Weights of a small GPT-style language model, trained from scratch on English Wikipedia.
Architecture: normalized queries and keys, capped logits.
Each number is 128 + 24 x the weight over its row's rms, rounded and kept within 0 to 255. Layers, rows and columns count from 0. Numbers have three digits each. The size before them is the row's rms in percent of the matrix's.

# layer 8 MLP up, 704x256, rms 0.127, rows 235-268, columns 192-255
099:121134135098169121107118100173113157184156105094113136140112142082127126132176110135102132093159150116144114152095168187107104119108129126142100130103127165129074120151142117117165167138132168
102:133146137124088153151136149144090118129141117139138129137144108113139169134098093130138135171119168169168155126135137141122140135096080157166139103148155116100136139128122136117135133074119122
110:112107155110138124135129126157159104170096147162086129134082130143131172110106115154147139125135032159138158154139156122097152116145112139183076121129140113165132116165151127110136107123137121
099:088093139102140142142111115085130123132133130119169129121137141117173109139136150102103088135149160125123095122103140127141143113139118149075139097135110106140148115131167114157158140151143171
105:105144168124134121164128075118109150107146134142123171106133137138093138117123154116152102154150130139101091147124133115150127137149144112127143102137099130137162115157126133108098157124118083
102:161156127072127127146167123138109148153095115140150124155154153119159136113141117157141094084100156121133109105157103111135132107094100124141131152156138190143108138111102100121168183137104127
098:121137139096081083113110123129098139149098101178141123178148144095161144143150157114130110132171118120107152173080146163119146166129111144171079099161107133113126126158088142192125147174139126
099:138111123122106141156151147104141121115138103125141118095164103129125119139143107168166127121143158102148097124163104106161138091117108066158141115105125118106131141156144081130103157119123134
102:167091109143137131100165094102129158127138131141151143144115123125113131149145133133126169136092119098152127136155087122185147106101155151103135116126115071136138146134051129159123139109121177
099:135067172130120114160128048114118161119136190158139135145104078206165159142120159100126154131125130098132111109137108142144132143146137143071166165131087162119131160091118147147151136145171085
096:104121095126137156146110134145156110112116149093099144101169113101151132082130148095123105114079110153144133135094145139108129139124142108140166145113146141130131167098058128153137112152112125
100:099123119122105093145123134094161123145132095135108137138107118111123104103110109112167153136178161132111142123129140173138150129102100120150127118160111120138148160093129135096120134120077145
103:089141140149149102143114140163128142143158168125127081135109100169113124164115123136101126141107095147118126124134138163114122141116129113139124157129146110157090136084102108092122099168151154
096:123172148120179151115121139098147132139109140126143129160147177100122118133111158147114109117118103056159081134101109094170182120088085098133136140127105160125125150108138152131099151121120110
093:127162092109124149164116139081129123149145111165124173099109117109147083106144117128129109136116119108142152106128126129155157127118100105127105118130101129133109116101113117157133178127143189
099:137128113156095103168196100159139099153108070124178127100112157102125131129111141100082127119128155120119125131169139116102142122162102136131133122157098121085182120084136139123108130105127115
105:147139152107113180127168137086093171162128108144160154106137160096138136098113117119144143108087147145108061137128083145186156158153160154139164173100104100141117096139133141167128126105127092
110:104120141083124112139111113133130158126090139168127091118109153120126148076107125121121132138100115148063145136172101116120182164146090118110128113120145106142127123131131135133086105122132090
102:107134166100151150123137128151145106132077120095130156103117108142114093120116125125159127135119138105105157130121153111110065115144108132134120085138144095118160173149156139117183104127151102
097:133123132149117076113144137135127114129161159138143096114088126100110129164131133127107108113146130159120177145121142123090067189129164110134123118111117141145157105169085130088126081116139168
098:134100121138120124131134089126171110166126092123125150131105152129124148158140122083135138152142140127150107181120094170171166120169099132156103144129103175104121125125103122152160128068140128
102:108115177125140135075149090124092105108143119181153101136118116124074152096139128136161164110120133175169144156068146135104152097091133122109153112110149105134141112125130105094094140103150096
101:182149154097147114127111105108108107143138137131124142149145101120160177160141133152157148159098123147134120136178129071119083139143149121106138112110138118101090090096164118145117114166131092
100:161152131137130064144132137118082135173080125138164107101131096155115119129106154174141128116163165139141158123130113110141131153128111106101161124186160152131154133190134105116133095155122122
102:111153140092102101169115137151113129134122104137129098145139161159116142107127157144110138113111154155125126102163130135150103151175076122174137076102146145104156156142109166099148154067118069
096:128110163134096109130118146114109107096094139121135165103122090138127116132117161107112177114166132130062123142128119115150086155132107165049147149100112158142116113158132127162131130123179123
103:113137158123122091099100099130130156120147139113131102151117168158140182107141096099155100136116129144086136137146126115158106125105140125089154135128114121135101134127125137179105131143149105
102:107098122133124127119151155137147163146121108133118108132120156149076133086125101094126132186120110110134125101081101171120120156120125125130116169134125125179112125144116135177084172120105156
102:099144150162154106124110161115107161129176163141120098137138103196160131092084085167144097094116142147120153193139092118074155095120120144136099107139117121120136133122104131103153113152143118
106:123123157140098075128122102131140145145122129120113112121143136115091098105188134126126145099092104120130142172147085143146119102133106111128144113144123109155116107138132142098142143116155074
105:126094120152132076137130187099115110135100143137152136117069132130111126128125107080181128107108136115132134085097120105121178134150123127139165111158135119088142146144100118107109128109137124
108:106136115100160139146139137148131148151121151127100080174131099100161123121079084159158144103118148111140124083145135105124084153134124112125120116126079114132104103135151111118111093076150129
097:133157134077101132102108174129127148148143065149169092123114108112107139169107120132137126125143124097146124131131175121190114136160142113135133149135127132149159104106102153128122126108171153
107:093130128146100123093123157181109169119084135101111141120118151186116107102102143136066084169142098109075112131141152134136135135136127138133140106130113142129151111091108155122159097124168153
# layer 8 MLP down (transposed), 704x256, rms 0.111, rows 235-267, columns 192-255
101:110126120149136120095147108128114133125136106160157153094051136109072128167111110127117094145097148146108120118138131125106104136152099126142111094133165153122063112106108126101146124120136141
100:139122096115151126129135140133113044137107126150092169109130106140129126142148100130112077143094099108125099152087112115145088139069120169124119150149142142104102158133085118121131101108140116
106:149118092123135081137129114098097155148095138121097101161097108128144166085119122120142108096139133091119143127100152181139134129155112082122110139135141137124143128123150142121101181145179128
098:175134119101154103169114102117088097116148115111137155055099104095153099153120139120120129088133125141146125124116122086112123139090122127127147146174111135149140099114123113111156143099112175
101:164142190147134115124122124138123134075099119110134113104106155110124091099089134123121132110092162142146113127185153132175130135153114112137100116115158131135105119112098119149169129137144110
102:174099119113124140093137144173096143074118141119135090092146145093130119118145136141109124176129185119162110094096118111085113095124155073114113108131128152159139130071105146126141101114104180
100:131134095132075111122110111128105148156087079170114137122116098153157167163113141132084125150150093048111169152076104133100138142117181126149132126142117124104133150139110133126126104172142128
095:111145104113149129145146174109157129129092141114163122152137132118131144134141148111155120170106144141099129132153150120143167119097151096145129121137134093139119121135104139123086154150103136
103:144118102105087148143167139120099123143059120150153097140111099110154133157136111112109126158103069123150119141159126089113127129164130185138152103109131124176139115137137117117185149110119134
099:158173105117106130126139093117117150158115122112123163112081082108130089163130126097138121069103108140139112158127147106125135144158148164126181115108180175149124102111126101177111171098113116
099:155144167127128098130153132119131132098142103108142122118109110163106198110100114143147114181098126149169110138100136090206095158147083123119079133167167148122133144138116147155126180154135107
098:106120128064102147111179117106130131129103127110172170185128148166132112161148119108129128129128098101146113112146108145123111076116137157159146112099108142128087069111151146111130084123105144
103:139111139133100133120149134126145142092124139117093109156154093106117131076103115145131147092129111137128159111166117113102115163120126112171153133131151165124120116167156059098106123162133147
102:106151131068131124127140121101149123120119102110171122142122148092153132130156148174111162138142128111145151154129118117150187113122162152145124119156144126103118116121104154138131143122112132
090:134096098127113140123089165176153121166140107175102121133104070138111139123153140160151130131126101095140095162149146140105134157148120073147117090102149135081121109140104134153138119098141167
098:151127122187155121162119079163151137175172094133099142097132156181124122148130130136123119079124111135147117112124117113131146124126128112100109138124146096124121186107131141127087122137117126
101:143139152160088107126129178104106148113136110132141094116133121157114114145143126186135116098135125131126091112107102134107115112103119138178149121170163107124127114101135112124108105107137136
109:136143148122164119131109159141108143112141135148098098135163114140102087162152100124137104082146135129156113148118145158063120157161160117125137119146119127143150123099113107127107127164096139
104:098179087103141129127124148107115137107111108124118161123113154147075154129137104124154129159130162110113118123152077155128160136133139128145123128119114146108117146118100102134140122147157128
097:110091191104130115154124127113162190080147130139103152116079106120100120151154104135106094090131102124122095105111130093147139113133150134097119134083165094099112094185163117133128115109110134
097:134137142067143156143098110109108140162111096107117117143144152122112149114125138157167095081083128079122100134101123126114171133138126097183094126141112130152088139087130132186155145149123107
098:108154109096147124122163134145112110140162160100148115172119140166066149127107140112154124092150091121099135132098158128127110113111150120123113173147089069160084128122157105130131144140159115
099:144151102106113089078111148145128130124142115130141151123128097136152120147109114154150132172133091113147118123165141107128109148109183082169133075167119105151113104139109131104143102170155069
099:141090110110115143146137164087101123169149099154108152119166108168129122124133130133099149116117117177109147105145098155110147124095094102105148142125156147122115122155132121119117146132125114
101:138131132123090117157125139123095138155116126146129117155120130135076132141196144153197158083138164158099086114144119160109131094168138161116137129091149155160138097071156126124118122124130167
091:138127151103124167154155154181138107113123128119139132090054143129119155154135111144132110048172105121105145129138174112098115137161104123143126102130129115120093110109131093111133150167130120
101:133172126094117094135149117094140101139138164116106140134159140121113119138165112136135155127120135163101133096158126122095084129119130107116091145095146151068164114143135144130121122135120118
101:117144105117151139124145148111137127113177131112153135109159155124092127152154075121101148191090154132170166114073087124129102138097131119117109142124112077099149132120143190153116142158116133
101:113125152127180126134149128148153169184085158150099101113115124119113139125110105142117118132127133160127164163104157115137186121168159134107086139132142129134131130160131144114133099098100121
108:163163138134155129119127134096095103102117153135167153164092120105106169127117115121087129104120148120134154131109088134103135105103173134132133100074108123141122106143116134168139160145087104
106:148155136153159122142117141118123111109073108113094184115090128122128094119150132127144119128174118144112121130110123108139163132140137129087119116125163121084115159157098094164144112119176126
097:151106090147130099108112101131148113140080160102170111126110136151107158118081110146140137093169129120106116154143179117151157120114138102129142143124141106101138108085135094140130148137164108
101:132149145117121100160212142124136142157129139146095118138138112122086129140161115132131172112130112091143151122126139171144121101107135100119102151116141126173173143081118138178142114135139103
# layer 8 MLP gate, 704x256, rms 0.121, rows 236-268, columns 192-255
103:153138105094105110106146135145109148121108138112098144092122148112172083124165095108116130084118110092151151095089126143177098104150133113123136116132135138115135084143149134157104111123184104
105:134084131151132148120138073136103145151112120111146196166116143137155142115132115139120136108148175126133114121163102152116144099099082160192132118128172144142103140137091134103099116106148086
097:137137125103127085115131166136167150150149108110103090125141145116132168064150104128163117143162092114117142162139147133134088121108114159135115093129087104118170088133145150104088128123119131
104:154122134091132139157148101166165112163143137125126134173121142081124116107140146157108129107149123100140149103113138145145113105134129185127136152165136107134103102139141126092149155083123161
098:147134102152125117118115147122091136098103106149157127134114081122140138110127162151138128112141155156111130185093119144109164095123137126149121146144129077114148117141121127135153130100135114
096:120103170132128100135163139160130106116127099138107112122119161094108144133113153116173130102126127160103143090109139116092158112087127113132114161095136109140114138111138158137159145146160137
095:126125128127090107125147137171123084139108117128150112123163097084116120117145154152126130119135131122096140144150094145103113128150115113144170120141147128114111110133137116107139142108153113
099:182127095124115123103108123139137102147125087174121145115140109117130122106108124111149152101120144152105118113131145110114127104134161123136167139119094134087124126141152106122112104140150063
099:095155148134155148146128104157171115123088116140112141144112126135080129154104106122136117110113171103200139121160111108131134073126132124121159101126082117104128084124158160103157192113086119
094:139118154147152122141144142111156065125120135094133161109141140108123159105148120114102134117162125139101115133110114111115131117170116084145093142092100139147112136132140150152140112147115068
102:104147161160133116097166107075178120142110113159087172139113128144102120111095128122157120105159114111149134148120136125153111164131089123154129136109115113125126094117150146168114119131120135
103:129159142115112149137163122145165144180165163128104149091152120106156141112145135125124141089159110149162111150131097106146137116137091106095151096107122099130115132126145076090087084132151113
097:059170124146142103125125160157111087091145155134107094113150117137109129109120090141133105110127133098137184123117145118087114141136114110105132115127102125158122143145095095116116124125135128
094:153116146093119130092143154146121129143123075163094120152124146172119137115121132122100137134170159134126122118083156156087121084139159161125140090154144140118134148097105097096153135056173134
102:116130138117168156153154124176128153126109112104133120090073154181086141102111098101111096103143143123175149107081134133102126141186101137112099137114100140115114137102115104109153115097088129
101:145143154157145109171107128124170072095145143151140144122108099121159156115144147135160121125078133144130105122097160120111135103149106066079138096137110138152088109153133135089190144177112129
104:170120166108135145128129077145125108130088114131098057114090093111141147124109143112102101090111103122151114159087122110098082099116101143148196111143146148140120161150154098105086092115118140
101:083113083085139139135111108158146095109132143102095131160101127120115128156142075194133109126108081143119104174115127083116119134167124162134097112143125134066100137156175135139119144126149126
099:113122142120114131129118140182146118110105119109089127134124114094124104108129112129152115125114103126098114151099122124104138080115147136151122072146119097119138143099146091112118101183139126
095:088065178125155099105151079133129134147172155109137124143098153173131089115071121127107114099125117097147100115104120112149089099125132165090112119143139132141114136128130111103138115125114087
102:095161122166115138154097146181146121142118125146088145120167119099157145130156156170133127132130115130138125120153139122177129140091124136133149135135105155119104120130143139097129123097088131
101:144135147124123135163113072134091137137140130116124092162084152148097136110135101140112148137123153119108108158164118143141081173133141154144132133133139096158129197120122165101109152130144157
098:124135119123162119152140133128146088134126141131157131096089097163115169080165131124152115093094155129108109100107114123145131122146173138094113101165147160119127181150146144135152115122136113
101:117113147109117149108185147162151126131110117122163106150120105078148132151135128137155085149100140125121135145106134161099063090118081092105131107142116144086125129168134142122160167141123155
092:111114102128123134171162121144180152165137131121163132172119149132139154132146165148094113088138151132133102114102130137181127107106167099109135149145124051097127079137167127116110156147128169
104:136132120113102106087111114114136113122146143135084077140167125141137135175122128095174133126111081108063162145147133120101085167127159119108138154109067113151135093110101159181093123134133117
098:127118131104119118107132086136114126124153157154102107139106105121121126117104143143147141156132145122150113156109103126150095103107099159143173158127142148131111156164136162145099098151080146
100:105100176146114135115132134129104162138148152143166143121129118100135125111130105155089102094125142132111133128124137126167158108125146142135122116112126135123059138106164128142158167079129112
112:160146142082117175139156166129112138138175154131109087134136096096113144147155124116117108115097156136133161104111112101120134129092177140091121121102121118183135099131113098136149162147087140
104:137095151139126081129164155110075103098107147126127158127119138143097150151160107096160141133096122168138141113127071085133137130153148129125164122109154134096132124152106125086145133126113108
103:131134152134144120167131080167142133167135135135090108112127147099124134150115126116180111095107077116153092139101118110148119146116162099145135109135101161115156079138125162168172110125148137
098:123170116072135163111143145121112153103165135170131112176127124174176112117159128133125141128132112085126141127139118120176147112126103136154133129121145141129205142105139107128170159128131113
104:126103103100160165131148138163092099100145139154096097138092092136127148147155103139098129115181187097122132115108157114106187159132102184128151153130144109131098134169124141116138127149128119